config = dict(
    num_hidden_layers=12,
    hidden_size=96,
    num_attention_heads=2,
    num_key_value_heads=1,
    head_dim=32,
    intermediate_size=256,
    vocab_size=2048,
    hidden_act='gelu',
    norm='layernorm',
    norm_place='pre',
    norm_eps=1e-06,
    positions='rope',
    rope_theta=58500.0,
    rope_fraction=1.0,
    qk_norm=False,
    attn_scale=0.177,
    bias='none',
    tie_word_embeddings=True,
    parallel_block=False,
    init='normal',
    init_std_qkv=0.0868,
    init_std_o=0.0,
    init_std_up=0.0868,
    init_std_down=0.0,
    optimizer='soap_variant',
    learning_rate=0.00985,
    beta1=0.95,
    beta2=0.99,
    weight_decay=0.08,
    lr_head=0.0155,
    max_grad_norm=1.0,
    warmup_steps=200,
    schedule='wsd',
    decay_fraction=0.915,
    decay_shape='cos',
    final_lr_fraction=0.0,
    batch_tokens=32768,
    max_seq_len=256,
    doc_mask=True,
    train_tokens=93030000,
    max_steps=2840,
    dataset='wikipedia_en',
)
Each number is 128 + 32 x the weight over the matrix's rms, rounded and kept within 0 to 255. Layers, rows and columns count from 0. Numbers have three digits each.

# layer 7 MLP down (transposed), 256x96, rms 0.202, rows 26-98, columns 0-95
093106135082170092135144107132134160181168105115104115097188102160101158100100049169172149146142168110107139117153095142132209165114120106164169125169066136148143181146078137095118111099097209123095091118193143109134131146122112148136094111104101121100144117156117179103148094110100146144
084158121096105145126099108146137172148175138166135111138121164124090128109131144109146101092155141142138104124163155168152154142158073141152153120151165127135117164067113152094130104137098152114164106144117097109082128175113145124165099125119118108089112175191127158136093124108126118163
165160093124105118184128141093148145123148096157103117112129091145200117216155082128088108062119150119087161106158123116107112126161180083111107188150157139167127138143142082056093089082148094098158124159174102108143144138162120125110147151147124108106101124120150170137132165150101112087
129102110070165122108101127142136171125196146066164141163134107117082153080175172123105169125109104091130184155076099169153127129120127098119145110135102149100081117080204132123146136111073107138085192113142150166173171128190127091188128128129139096100099164175181123142092088184095120160
121172134119115163067171094104143122144143161136170168097105131078102110138071164143054153147159142135111126126094158096093152085086151181134085190101136162098188124129128203075121146089137115156096114167121131122171071156096153116134116139145200142099141166071093133097112187131079118190
160124105116153151084112173106140139099166159139147114139103153130094115204127154084139130122205069140121124161051163116118099115075131168095099148066091096190160070107083117142103147226200132160173124091115121148152099110086165052113109123140127090134158167161152113178131135117139126098
157069108171133128086120106104105139141110173195169162155128141145136159131142202148143171099128196111144108113122096113091094200136140068085123128106147073100146146119137151097092080121105157134047152142154162130140105157125070191136109177081141096160101138185093114116216184167070141171
147133107161168125082145104104138079123062114111153140130149144140109107111138113115158153130177134134088101139200100085163169168156136130072189172093116139134107141124122155125120173182132120128166108145183140076113156139113124110128104129073106139108153073151132148097153192128098102056
170137148176060108160179117114145107108164134133121173101112152131152105142129067135115177121158196141130188088163152119130118126127160111133094135039085125110114093125078163095167171175098102088116106145120129054059168152157213133112081108163077101091081140133135188075139101089040155195
137180137162116099102144156147057150137109109136087124145090186188113123057099150138038094090108072147191098176130090193137140140157157110139161151141116110172132035061145151126198081178104144123079154143071114151127139183074102124085127115107132213104136135146148141208095095173175107151
098103143122067118094111138112182105140075109144162162094072059133139107058135201166120152091156108132087089075100152099174082090098157187167103115090100125086188132123138130114124102163130072146132144107162086111089208105145095171087138138102161096129130154176113146100096086041107123127
105158123143102177110159148085130140174140158149102105082129118115102155176164111193117128110101142167146158089125088135132119142165147137167172090201109123197116138132162136123089109091153080110141149157105058130126109128165159064102175118146081147138144119125103144122103154135117112059
147117172062131122157130089095067165176147094129122151159182121101143150120121144171140171107179136120081151123167106145132129204084132159130041165114137157185161108105135093175140099165075128089146154125080096116107148129160168068119072100095073161078186101169170115075112125090101128201
079119141126104127081086143155118127105095147161139144131136150156108187113102143218147103191132132105152098110160082189089136178172175169110125114117185141094129130077114109117127105124127080128132089112109166142192129149110094150148159132074207121152145200075092097137092116141140092095
111145096125156176189161136158098113166138089101121114201102164132080126090126108102163159131143139144166116066092142112123105100157051111174097071162185130187151076154093102079134074136162078103154111196151143149132211123117066126175098152154120191082138128163090124118137190143182139168
148107134168099116114192149159138157120124134186130138139130104112141098123135113147153210159136154145100132124114093119096150126156133146133141118141110166106109184116103116129151133192091140116119136169088126115119146091133191105131107149036143077190121137137094125132154183132140131124
134100114125169121161125155121145183115114161160092118149128107120113161162091120075107093132107146104060129135108141152194162101130112156106092144112134127124113135133143144098124169083134136116096183112111180137110109126147182077157128109099103119134118170140138202097133107172102137149
097111129139113137121120123137139055152086164154183152160132138090134158142077163124135177116101143154151092190104154144081112089083148158116067134076106095116131151159093140143052083113146136114149160169153118150159109148108125121147118174111114115133171170097104115127161074120061153104
147105149166138110118128132128110114130127086130095154094144138146124097139125097130123104177084126169165138121140129125138109140122135141101113161142087122082142127092176158116115115102145109119082203158181099127175097155137140154132161139144106129092105142178150152113155130149125122161
087201119155143084109148125182161141165129150125124160173132115078127164151070156140082109141122176107108118126105117008108156129142113092195110136157153175164099165057151169100133129090079174162093142075131160160173132148092071137115083143108104125056120154100086124175099126187170150162
127165087153088176120060119192086140148067114124161152071117090159170169189110142122130096040076156129086100069132165162170096131112133137140027148128143160137136217129133103176134158159139134098144104131114082123126145153121091144135179110129132125128100119150104139139080071170110074158
163098112139164139160120077115102073216146136096138101077056165096124144130143145084182100129151183155156107104149088090133123137135085113120173149102158158081171144137098119153152152152166065125141000126070144138114167172142205157198148129130064193140130120043129120136097111111097092097
086143105088151107204073107146086100160174142113188055107098136098144076128104073147106092192118077136179115160114169063116139141170123137118152111163110172157117127079144131176111114141163151098175168154152088102151103142115156123125174140162142173130097080138169117102136129161120116111
106126101133097106140152113140055142166114112131125124194114161151153112108143141126136120149139153109108135182097110130106108111178138078076110118128080157114149140110104161150158118131125118108079122126134122105164177157079132163121077164071156127151134097096145071127085193110115108162
101114062118147156103188148114155180135122164115147093061141181123158106025073119099147159131134084111106151117147110125119106119098093168156087149106171085141156126167145105171103129116101161147164118146185127156140130126107107119131080098170134117148158122094083091126127153100169153136
120139096123144154155106116090133151094158149173177080091134078104114114140094077146095152163144068157133134083092088137150117159116157127201168078123151059152148156105089125157087150164086172169054111170172172169125106118105131100149081110112084139194162108135162118184149144091092122100
136104147105189137191097118120134115123075130167135148110186142190111108107112104151118126136112070143146129087086154098139088180104136104097104175141080140096108108108186091165161102074149117146162082106108136098148119157151090112101132137100143143140105133085073089076093135119137058153
131135143106079104108096077140133155180084166100051124130113197134099162139146149088131133145129154152159125117119083140195200058144078172122151071118115085137172131093127117149092088150084154071099144104079152105112115139138097064167137107097151156106113116140101185199139172150132157142
098137111115138100117155113101182145174126112142152129128145139108133082057145131095099153153174106126149099119134086119128162180071140168073113117078146091089110155105089193138124184118134132138099082120149170123111096154107031146094121101078123121165154125168125148133110121149129107118
106126152083102137147136138063077058124068185132162172075117157131125148166094139115089199138079127157126144141115116150124139077152167142092125120113154122170139206151126094108120148102098152174151148077089202091162115124098099151131157101129080076085127132124138197113121131090072121172
115146123100121089091113104092093149132107133158066115101125152189112108106100135123125113186188100137128051123148102146129135141164109132100101096162124108134138148086106127121118071147150137118128139100148087123174153134128092130136095159173099143123143121082115159163141130159173125110
099086135097159108146102123164148111130105119131139117149046105082131143119202193131097137147143094124149088113150174099157118124142169106157140157139081127103131172084106119179115071128069077143101117073111163125163192154150224142162152119090150126094200139137112127093135095114145139139
140165108201174129163117094150108107128136096108102153142133135142097105078132111187074099152144136097163114120109187113105143098108204099117109139141172188141134107171115104101175121148145144053119125131093074128076101134118137121115160123104120120119147109158131125055144133124145160104
121187100119120090126065109123109132115106121102131130130084124147125107169166100078121123134116147121133131126143125131148151133130109127139170147137126092101149140169168156150096102080148117155103131108173141167171143144106092144123152115103128136146152052144145089123107255134122101164
122120164139133121175109146115117181146131160132145153178139061110123158100112106118095121216120123148150119187100122172180146127068107101078136127217160139139130143123052109147128106068114106131083097108115116172120159139155105135142165114131030109116154155162132146137102085071087069151
140107115147123098165074045136157079116112127135134162111149122105132118129075078127148133144127147142101169164090086112133119070102102185126159142160135164110171119178135077137122159151181104070157140155159124141101152175085159160134138169072142139128136101127151118086170121126122131090
129143170133126116095079110112122147164096094153141142138100167122082071126099102113125125189109125144140114143171162163064140108155145155085123093127107109140116073156090133129086151206090168114144116141160105156199144111099123139090083181096171165121138078069222157169154125075102197118
162160146114134119128055105138073138123144150156145133121175109117133142150070105105159090137124127162118121157139139121111156063154125113170118125147132114163155064115128091076085084092148130098100102072130189155142173077147142111132155136152060097119087181088123148116151197093122101107
112101117169137132151128131091152093118123142175198163114160151132105131126087107178173113128104081108138041085132093136134113126155149132129159101108178174146132103099191159121098111094100136138113109137141119124163087128099153132127160163182136146116090105053033073143157109151170094138
154123157139154098077125108110119126114149149131149103155074157146110101153118116120140100155127135136114126061115115098095109193092085155152136190106130139127129161140116129128147159127117203135188148190175172104138110089090126121190159085182179121154120181083121150103087126119077147136
159189120141086111099134086157134122111096074119148180113123124131155189105142080113111183106126129095103184196159103096085121114074068127163133170136161074170159162108138131132103113116156170165121082136090142109088124112074165173143126134213128074158147198082139119182123137135133143142
140113114117106190134072151136133080091129153182147073154160149100129184131192104076099203117069128096097129096110087106158156162102126102164166108080071123119130118143161134103144088153103132144199062131099100103119129158157162133110116133206182121238141101100126147121143157154106130151
098222145109116124183164143152114099140092114172108125120098056118159194191124143108095115144166117139116092113096149150129122103100167104092173156119172082047132128200127168170155086106111090118184075076089136129185141138176166165074126164137175128150205109132131121133140145114132126183
070112118166139206155123088120121112135172099157066064081145084164113108048129160169126110111132149136141102120127099100138130149145174162142118130118137158126094077074170129102113142182151093146182104111094110089143088131145172114119131165140172098131046075115162095122128118122115122141
113113141087140178098146127133130123037118083151192110115121115116138184119138111129098155192114141106132192088106119170180134141163133066162127130147157114114112148123153127137092116116111096065134127128133075074153162167157152175136131066149120165164171085143095127124168167105118088186
087167123151139138111139099145165096065137143159098141150106104150114069142115102114176081189135139132084126171134118173139121140118106137131161094150130153161109104165136173054105091039125160124107145152151192083141171134119087133158137112177109155111132079134084123186143124109154170115
131092121080158097128140084125108155063150123103161106146092136147104096102145118164152102157107144128079087144126138038186133176176119127111132083168181129113171161066104119108110152130150118090162088093155172119166167139152055132109109140146112123077086106098144116183170111098145152116
137149097175115102152129130085108162088133133131182115108073143167120088108146131162116083111172132124119108179128120112081096118105149172205102076126138081171110112076118145132115141141179105154139111129121139109084175161138119083141130116134092106128149108108154093088137209124093095136
092154108135116190120111107140132155185150184125112142123110069091143140176155096184146105141192066151079151139121078108155136110113140109107178160073160136140110069105094102127163113145194155207123097125168089148153160125152122113149153163148136120197140180126080158184189142166132087156
205083119138139158208134154088087122185088117105136106134149142150114157200195108116093143063151129129140088102125114148116131073097169184055158128104145122127080111148104090146099203151163181115144057129160158147105130102117108212079137140150087122139195123062090145169137062110110124122
126095111150053095122083146102098072135169130135142093146075103130139131113131103154136157170138127165174109176229109117157161155080171150156104115154076079191135101089127162051149095128108167151176084101124157164137070155124123074112123097153083140099176128163142185082146107125099147140
091073116192147125115139130139138130134097160139135097129144175187101113147101174166182141108138093121141129127202103151108118093132101138152119137108175143139145147109122150135099140070165127083133159133155117113103097132131167114155059115155127156149085154135119108106091223130129121126
087094148151159105066175139202180081207159140154125207123118148160137070114144168179102122079181093064141144139128139152113149136117154123135088134140134162107117121140113085147112083122124155127087077114090096135134145166140127118108082145177135155130110109110127042047121120183082139122
148144116099218144128067205092128039124099137203208134146080051158160165187162113063171130130033168140199083101108106107188172150202139096153111169164134182105152089140182176128137124104112123111110114153142165111114136189189090182098088117128080139167112068125100099070185185159115161172
139158108141143108167160115113106115128097182106145112092168129132142116127151157056148140102154113148121137165162132098118135128142147164132067082124129087141138098100149144106143097122207092119082119079096164091110093107116089153155130154102098196101111079053142111121070151109090122117
122101090141186160171104075148144084121088050168130108134106162175182089136152147111120124126099142111106146172154113142130094121132096117121142142118136163175124116135147133147102055192174116181143100125177098145078138159139169137169158151184136143183123145191107131183145066115176140122
081112182144121163139165146100098160116106129100139137157150120150069196114120151069131147114120188109127175121145120149116123129173130124099116149154205071113076116170133091185123109094152097118147113106147119106157085174111082146159136107101188098139097138077151115112090139159130128127
083169088115170154128106167124179148138140093147120137094089117104122105116178107141151100132184101175147107102144124132159176142102099143166176095158148118151098072140120150084154121121119129150156091184145134081114139104159142114127158151108098079102135119091181162128133096137145080107
132158124100127081125179174130142156105137126075135169124138091145124125115118090147149109118115081152149127100069072117126070093168075144100091186157132160133119084186096075150044113115138149133152128087101166114141150160155135095144141094105149168156152172149208135121131116131084087100
156115151170176152162170131109142139079152186149163105042169180166076103140123144105126130087100129110169141156097076130103106120147133116156156076109108100107096109078162174046082132166101150100184144151175127143142126076132094139113048123139138113165146118076105149132158115064160131119
116137190123124189051113122114130101052082143075141223148162176157117139064193169105130110106146155114167148155102154115094122163106107146146124088132101132171133147119159087103148116120134181095160089109109110070117162136108111118111128138043109088106184134177175178110044176142113119133
054093169104147110159131058173120079113100139129137097148068144174123129117136103076127107174150171143145143140124173112132154125130121094141130123120179115077127110122144151135083126109144141135076070140088149104077114109144120114080129123113123150131198147139110147123049107183156102154
153132143142098093173164161173125155136097121116121136122131065129174150078116095114093104106131034114111189135126116101147126140120115101097111127136120112101160085178142125138142172031110201148131094124086065129090117166145146114133138115145119202156166218171141102152115088072148096113
148157161073144089151158165111122171096093080110139240101094134114146152105187173156119109157150159127163122157165096118151184128156137146132140165129091144129157096169131034130129146180119165102143171117132167170151145146147112107127102054129194108111193154130082096123100127085133114098
107112077124126091115154141110073122120144080174189107118114066096147124125120069203144086198160159116135157146118146173130110181119170126156139110142112099160141156104162089151137125104113159117146106105130064139098196126162132130174112143118127089113126163188115123147163163116106162125
084127132161143157070127108172113178139142123037163109123130111130135105105153125131099131105142085168115135131184164139177123124170117152177193136075143164124140127102095103087155180159093120100094140121152080119180170115121096131087130114132132142143123102078081183113111133133131107118
053078096153163107058166114175174130109112110104129162110133169126109108108134162135079129092164117127151139115139141094144133140151120113149150153103126099121123116095178128115145134124097105106168162176108157167169175133131133145166134155150100133124106163118108101146122159119102141155
126083112162144062126146088118157117191108167148171179106102170120073139084113097159136155181146126157134083171118076110201154105159092110098145144155107058187116154136137119096116111160100167158115115120141138138131071093140106111111120135114122114150138111084110172132164169104046126090
142174122159124145116171133163142129129055152099140131121080137173148110088180177121084115146101155148160057110093185117158086126144195146066122170163091107181105097036102098120115135138184147137110195117149084180129123093121143145143173149158166122105126153185121136142168062046120092097
149120102152133122101135118114124078097161093114120076188056139170141089116080146110089112178090078148156096156138129140094064125118185087162046126079180137147132134177115179119163087091101133159150128137071186100146125131163195107098144140139148112127155160075128123090108132113168123169
100149119161130131162124115130130094107146089112123093160088123113128092133132113155144099145172173131145151157155131128168136109171162155153127118179107086108102127111131167154123113156145109117140126114135067209169201111107103157101123130128136164119116073149122091150176126119101067086
152132182096141124148113167070165152162134149137164148173099112156162091085129153147184105131136149145073208112113142134139070118101151142125079114134111130130087095160127177173157089100150137094085147090155116121084091136173138097132153080122204148146102122115149135096092079160086127108
143189156151096147127096096085115178067089142181177183128102085099088127118128149055098132187131114175070102072125152086166112123149155121082165149161139124102079160084102154136158102145096055122092108154143159104132140101155080138152158187085111150202123130116133147134115184110117114089
# layer 7 MLP up, 256x96, rms 0.204, rows 27-98, columns 0-95
073152159097174126098107118112129141160134102136151085138210112126153148155083121124124103174094155198115123139121130163106171109155193100148095155110105169101133178131137059145075138106179138162148126103138131127138108137128086143150101107096125153110140057100138131128095147139108146133
061095177142079129090153156174084107151160163074160133110142143099063158087114161109176150148085099136137119166188121109173136109077096175145107084130068167088115129088102142159171169122170114118103161115123172112119104171082104156163127146113139138123153133115107152137155170142082140091
126063146121160127117154076070087121124134114112102116115177061169182077107073155160087130153099154119076075095156051112093104098123148133120103166102142109121166138141056206112131132138119072106081130115099110152123123123131172101096133139089105117127174166118099138181145138082110123090
152078152103129141112121106067131165156126062092146108158143105156155157127170155122133121084111129164093092134180117129111131131137152134169130172158205056156100136175202103147134095153190124129077095157098133129146155094144088157124144100215064153118095187179089142133104150088104083119
112098148138154062100149115139142132134126073095085137135211168105079152189108122085079144153118123148136121125123173114134073090121122094135117194160130160112084105067079147118165159106120152194097125147146150184131173148191135185128107104152055091105168112108162163099115141155158123104
106097158125074158144132141200092116092148072152094140148160116093194182178109189154129154141112128152095099129161142066146124169113094113184080172103163197124098131086129073072164132047124149051153172131167134103146140147135133107173164116124132145138092098102096118147095135170123134080
131094122106128115160132120146153077104161110091100134158102205109118115129112156142168126129132141067129159108152090183110148067141120163145116137088164164112134148133087077106101130097117143111096127132100112179105152131094111182092140168180168152115105131157144093171090213095114110184
142119122111092111139069097079153200150164147149095127110139141057120125144191148116137110125128138120070110130083076124148130123080201144156119103063165132124118174083104119071156125097108121161057143135107069093073102183150127167143111165159155113175158113151119108100120096168116135186
226122103141086133171186142117078162141121061149138044151139124119132120137174153118139134138067152161113121133170076140104134128110172146103149086130150187123135056168109093161113077112092089120108090219039097138170105128131130117128065143134111146141123140082142125155072136125146179213
100127099148074114123081163072170091111108222118166177151143099114127140134126172117153147100148121154078097072158112102136108099111166191138195148144133101107175155172109132120141077142108140155133109131156110062144173115079137089135153140035138124105121156077164093027101097192128120117
140132170175134107084106157140118111087098118126110112172121156133183089138169180153094146201083100105125065167145178148100071207161119126139054130123140146133106149132176081144088147162122117143073125124086152113079100080150085145162154120116117184199102152133169133211149111147175158121
067108143074118193090103139150083152108092164141190144173176122160111168118116128156157170183139051146141158159189062136118137115132163146112115111178163147150113146134139137094136121097113135167143118086154146187120116115170139100075062173172087087144137120092149097135078079119122130138
142146140146129124194135092127115110153138122095150126141174124066142138153130187114196120119153196138148176136121139075137158107198227144111094087082155095082161108064126165131123123100103126143082132101155130142080103184132123087094139182144108129106137178121139183085118137139196115131
117148120097075135099171109128176113145165100122108129135107139097142167153159127141154087122167105140110201166116104145049147085099138113141144184111128207130097115106130162122104164136125112142150129106106132047057111133186106085110114111095068075142158127182121084108138121142150120070
180131107075147108152052125085115135105141144052127129072129170192058133104107130073080097131116100165127125154121163117146130142086130125085121169170133097074133067129126189114123148147146155118129137156163131145100098165095081153176080172205081117145152133124125175110075126130154168171
132139117114066109093152118147154120124137079105168106149155175149191177123165099125147139119164140149148117162134130128063072096100127080152152114121105151130165117102161091095155053148161059141126085162187122100149119153098083172149110169134135125128147094115130090128123151132191089093
133117099112134139094128121129137179130124164097112165087107168159133173131057131049091105149104102135123068153137128103134187113116123101162124154092136171104123114112100058147181173178107152185116057148122125113155136132149160085154104090134097150078151158180187188141137102104118098099
099162127119141129144137163105110099141128132108144103170099109088136182136165151163150140140107058071106102163093131137086175112102141097109143126069097100142107139164167147129058076142126123093070087102146127128150130113082107118114093086065140117167170136149118115106161202137156091099
144149181125099136160127122128140160119134177202162031120176089140091111056132126181109154178186151175143132101116096093114090111139102135100153106144123142060156102116149128100167126133154064076123108111105098149165123162100082123147084129154122096121127106049163124107114103146202091168
163100129126084135122181096127173157076113143131111113140154168097119132172161077078155131124167088103148152167158156158061186072111101147119072138107099112109089119124112122168177081128109131178107071224179163069158079115146096118094150088111139151087144150176060116157178115153114083134
124083116086145082080103158106178079133184103144161103183182123148122073194131105183158163107161160113116145118062116131146124139179112091132130117107108131172140100074158123044113146135073105113140150120102168106157128169087190159135163153124155094122173137129178094137129141180128091146
154118164177110063134151143109153132126124171114114126134127140111135198107089107073106104149118087161121128107126118100128123118038126105115154121111105102044091096112098123120191065092120129069043079130103126127174098139133080161162121149156090085192153144143077151149154159116143131148
144178137123114192167083155111188099118156189122099134099100163188139076106107057080115107173115174082087086110140101164169144063141110183161178047082129130139163126102131148114131147148054184130164133115145101139094145097141112172166115115156110116088158123094162107161150096144016114153
176118164095076126188161142082113168183140128136102114140160043163110128180147112144083120172135120117095118092119119143142126197174166127107152097114096121128129135124119163097160115092155071071072093098139140135059170119134110098164097100127123060118024135141104145097082162152174110114
103144169096145121108116209157095093114102125117132132141164163150095167164088084154191163154187135133056127195091129132086183127123137117080181143132131123155170106183138084170191118135101085103121111121109197124178129142142112096126073166100165120156142115108064154092118109120133130088
130141126147095149107137130126073126095138073098108122086160144049136077135183101117190097061170118132124155133193194195075138119127164092146126120089094127109073148169107079135103077204245136143112139160169128124094098120143160112087132083109122121187104156075168141159157142133131131118
153130138076113120186133126042141157088152120123116103183092137142095109116138171126124127036143146139067100138145096116106158132131179083134140111078135128094103166179127178093066099098096168150132164098145117102109150123154100121140185174081061146141163173080106157089180168083111101118
115115098176141130130140104147072138142142150134133116186096109121165109093155100120103094169154084129102139119072154117080105137131137137133114100105123122083094169196112157152133188119137145083067123147165122115080071096140105114112111114103107127187166118144145139129110192154060182173
154114141110104088086103152094182120119136151125127100138174091100104075064134166138135081152122081128077139127144131143136117144112090043097063202160112132083134124142178155151191116123057121149145091131129166176138114121129128142075133117111135161174094144133118148114099177162127072128
090132166139152104156170139148124112123152110164118141115109129155167100137120162095184127167097083093136146119127124141166135169114075081161163112093121116096149101174182099159103176128101157138121145175126146121126134146146159072111152111137101142136108107181157116144165125103119109086
145111108074161103085089117156130129133146153114131149138171123168096151182095092097091164136098087116109146144106108133091168154035146112144167107108130110127182145127142130181081157112126092175085175186153134089075103097157128137164153229146180142136093145128129152151192141143131133164
110151113103059188125155194122115131084143144079175133131106078128092104118082107132169132156132087127140182120075113123109109102118123160168154083140115197184160101068140193133107159142131143164086095112192138145162128106138111083111136097125144152122041129115117170119107124129152097148
123133160113153093036043210122085159127145147134210121105143146158147097174124115085136157142068089144167129151133158107127105116147172148071100158129160138053150139135150084157155029037122092143121091071083126086088135173130088121147119082133131097139130144148096165103117000083113148106
092063102101162132125138064139119183073087119124169125114057185160116141129087164131145136136133101179087140177161101186142121131069114141157138102094167104128090145135094100068139132112095110082093089092134188156137123077130158133099160125150149112112182079169129176060131143130124161173
100162126143093175136196133102085168092182124137190120181123108121137140079140126126091109192099144144156117142118159129097097098163081103144104113133175146159077111160125121102124123158161099129144160125112131151154115087142137085119111113117156184113096138149137142183142180179108072106
044085116101083164125157122175107092090123201117137140146098127100109161141095136155104132148176085138087159087042065107131132118092115083130096164131128152068111170153140113092133174096191057144132142155178159136111113160123143128184169053185064143169125131127094117101129158085118052133
112101117113125082154132178102148127141173209088163122140050128131077164137180121097102160100116112104129106127125089170134122160121130192099139134143088129105142111166092138161164169132106150120137133144082078120128132168153106180086127141116168141147151087164143097164166081158206094113
120147108082133117097112178131064136115154120060156160141114105112154158137138163119133100116099107090062139142135136149140134131091168189158148113146152170188184156129108113145181175123136109095094145090094127121179141183081133201108159122087112160125127151174185214161134139086091160128
082120082146089147148102138114186141108139122111118148141127167159157124140111135095121151108137091147107146108159142120168130116172122122126139132107164102147133090168107160192139181104115171128076165113113157150103124100228116126110064140065128101092141111109131185094126135141064156092
092152142099122110147149190122125090101152231168114077143133192133121052103139169167118110153144180161111117103091134166141162146136203152092120071055138161100145130172125128078101109143138146051138170128160117100109134058132134069143117092111095099177099112152105093111106169119112152135
128122040175095084169126134080153131093136168137062116159218112174161083056181195147127120105137155077114196135161142144080120113088131103062087129143134176122140122150100140093099130128145088121128099186120097137147173128097104095160144110059123119126129131143152108077127074147117139161
095134085121020141138130138086143151117117139091086195135129026117148073170063172139125086118152103157098056109133186205116103192124198205185175150122182138079169210123142127154105070160107099089148087118086140082110140137116135139143107167091127135169171127127113087091107102140093119113
163114145056122083096146104123147135127108115099150178182117143103134139171060114111098095106079157123128133156158224182138133149114153056115117148125105084120141168152159137162133109132101112087087134149095105129114147104078127173177117123070116119184122145166092146202132173158122115141
128112102158097146127100178110119134168144134155137150141136145140095058140129122127138050134145084166144173129100154099098137146125111154096105137097067128111138172168142171095139157148119133170125185161114113113065032104128175135088088159143108108152159137127108112168066106154146122121
126145142139125137124168105158150131093120139141141082091200146100151147132088107094101174157119115123142127059078080150203156090104109216114107158107114181140109083150113134115159126150119183138138134098120085171104131112112124133167066155165132111161115161103142107147126138202117140143
137078148132125084135110157107106098075131140148147149093125105106138132108107064136100111113065145111098116135103159152107114132093120109072134140128149145137181082104080197135127132188096138177123085107121126115075070159096140133102132114123092144166083165194118107117158112152122088098
115111109090123147128148153122107112105071101134191125117120078106153074110156090110142152120103126095128138151124109199101160117169130169165121094121067111126102171085141124143090144195180093100125130104125207067113142151134155076073141140112085158155104145094205122103067174095119092123
152198165178123127084166149125124211139154099173117072095139146121127186125150174130162127112118180136115065110122108144066177118103146082108126094111127102125186124109113134143129122127134137089116144152148114153130088150154189117112136137098080138116134173149139121187177147075091151097
119124115068131189085085094182174115115161136161141111164138124113104174122125129113093195154109118134058129101133123128110095098177156128230103096153132132122143090101122158107106114136152093125133145094179106067121139085124146128136093123144128140079123109122128128179169112125099154115
121097133157147146102068128122078079075134080111114053159160173146109136117141173109099146153133110102112140178106185118110135108100121156122168139089110086129128077151182169149104113182099110159161107084072086070126123101058076144126183117172094186084147136148108154119185120197138139100
151170134070091161109050179083140110093146131135123185121104069083074117068126150061105145111111134086090145149081138151172173168086186121144148086116084082123132134161174116110148119115123143164112116155072117107212139127119130153109211137123112109171164160157161186151145181088188136082
082157120046129109149150151063122139076170136079088071182101138109207148149104131110222096133119093102089134110129069125158178175151130157115083109109163139160106123097154151123062132131124116154105127125171182108075150131129109177111179109149097152165158145139160191151135151122158097130
181148141093168123106081116105104110112147129125217069168101108149119118230054174054150154155083130130118127092098108162139127200140138161118126158126110126034102053150099118144142101087189115163112140105164199125100156142105095121160140157073100128139114161137124124118174133173084196107
128166145072144116074084166137143100097175114128132137159081120063126106118152142151073130086155111148174154132176116184120184111132149100130161167162130104116133119112124077150135151164115113119120166145143104141123096120123141113071133136088106127126150086164109184106142161122120155169
104129110076103147081127140104170138054039096135162134052126166078101143119110163087140132147160145167118151142149091153108084051078102157110140086149151121096138170118132083125142168087060172127116122127167208140145124133167103094137091125139124139171106135140112182153139106173126163093
136151092163119157167106095077113154104121150155069084122122118123127115158130138069158109159102135074139131094169160094103166132147150118182143143186145134137176186119106092073054157124059103151088167094112129153105090129048085121142075181129074135095091189082127127177145106127154126116
145142097087105104096133124153065152126158127124122105112156120128127163141093176119152145106120153142139154110196149141122123088126128125161106176112056146128179167166083142105116125089103149134079116110125085134126098137116089137099124150202192163110099113134062093088153151103119130138
121117109048156131117132089142174118116146087147091082126145100124178138139167106119085107077087148151128106174161113196153152139146097145090059078116110149130178126163178136087135128172109154131122148097112142167197128110109135175113155060209091078126088181117207113131064193127149130134
109178186097111051129122099102135128118149120096095079146134087197152103157131111145112144170186119145091113084173157124147161151117140100133119126061153132125163141118126129132098106177123079115099099130100103085123155134148142169204077142114144121091111200134151145061077149103095105113
158151133138155114174149089122189156120157135073153098089065132090165102114093148160119111081138097153090140117133136166077187120152147142093128135131136055064158085174150151126143059118069148103105042063050215160093128146133145139116120123116144113156171145156162122156108174148105138116
064131174107173166115117104136154101145158116106129087162125164116122147107120137169098159130110133084148093100143117165104108017186048108087136105122095172129103110109180127113071196197160102152103146165094088094121177090090149136099105068121131160109101142111155096113119097113124124096
082176135126118109147116085150163140078125171104173090170123122060178090149149151179122076198141190081131094130178127146105117141137137092093107106121162128116121133127131117088101189101165217109088144070062153080128164093139122109161119088163123091107129067076108134086133134148103183150
096127083111078118124097178120108096105107087167175180074108156095098130128179140042120156125112146094094097156166083158125075139114144128092178124163118088104136092158097129059118218182122149119106154182139125090067092146116168180147160181098153130125185090136088098141071123124142103163
148105118138120144150129144138130100155193113112127080149142206174102149174162071154185165130101115117116089118132139176110144117085146125110144156074109080108106093112097121089131196118135086129122125150090138171196125130155126098092141197118119152121073087126068107141133123117093133081
115131132091134185139166127151102126147175175161229116122152079143146112140092104181092088083109130178087125123168109173132140140166138125100108118079076169094141099151128118095125167158102207059118084160103186130129157101059098121101144136151116124082144131084116122136178143103123110135
189185131116089126152110126094081138141127122124100083132131130116088074077113112126172138180074189118099187127117137129137129137111110115123142156147172120134162182171078130141104128104119129115125135152120086117118116150136168142086100113177128108124117096178121187109100121157156148040
099079124190095143186143198099131127185153143126142111085117100121097163115120085101127166102065140159142135133087138161103080158112127152138135138108109131154118160184113153117140182184155143129155119127129159158171177145116123105052145105126116086111172127106148072111150072127125168067
115175154108116127085116216138132133129112114153119073096117112142114175125099123106083133107112122112163107079137119121112133163076208127104091167139107084139096148106095121147121110027115172146117141110160138162101144141128156135201134157141172075109121122132171126129139027117196056119
088105142132152098073186125093081142126135153090103093125123150111136109156143095164125185095097132132123155155154100151103111177070176118117096162168146153105100103104135059147122165107086112191193169112140112125150102123123136117146141135073081150091163136125149122167072124147120202157
148136091118140120106135182147100119088153147148138119152127162142093124083175064136141110136071152113098146152151133173115117086156120116139136174102177083139170116181095154152137102059113141054135122157131156139128117183125107096105174151122148114095047123115104137179101102143099148176
058147090129107134131167063170121097077105089107158087116151137106124071151094090187085145117175117143122137108185125057097136120081121139117091121100106208134137161160172120137113156145093140130172082104096063141115093125141090129162101150134136093119128129166075140138059127164181163161
199080099146112205115131154114152088037142153130142096120137125183120051101153127142146124137138120164058125149134165132088132087121102069116116133145144124138122090082128141178120102153088115164110143152178142126147142066191146141146076106115157174070140117135168066170158124093118129103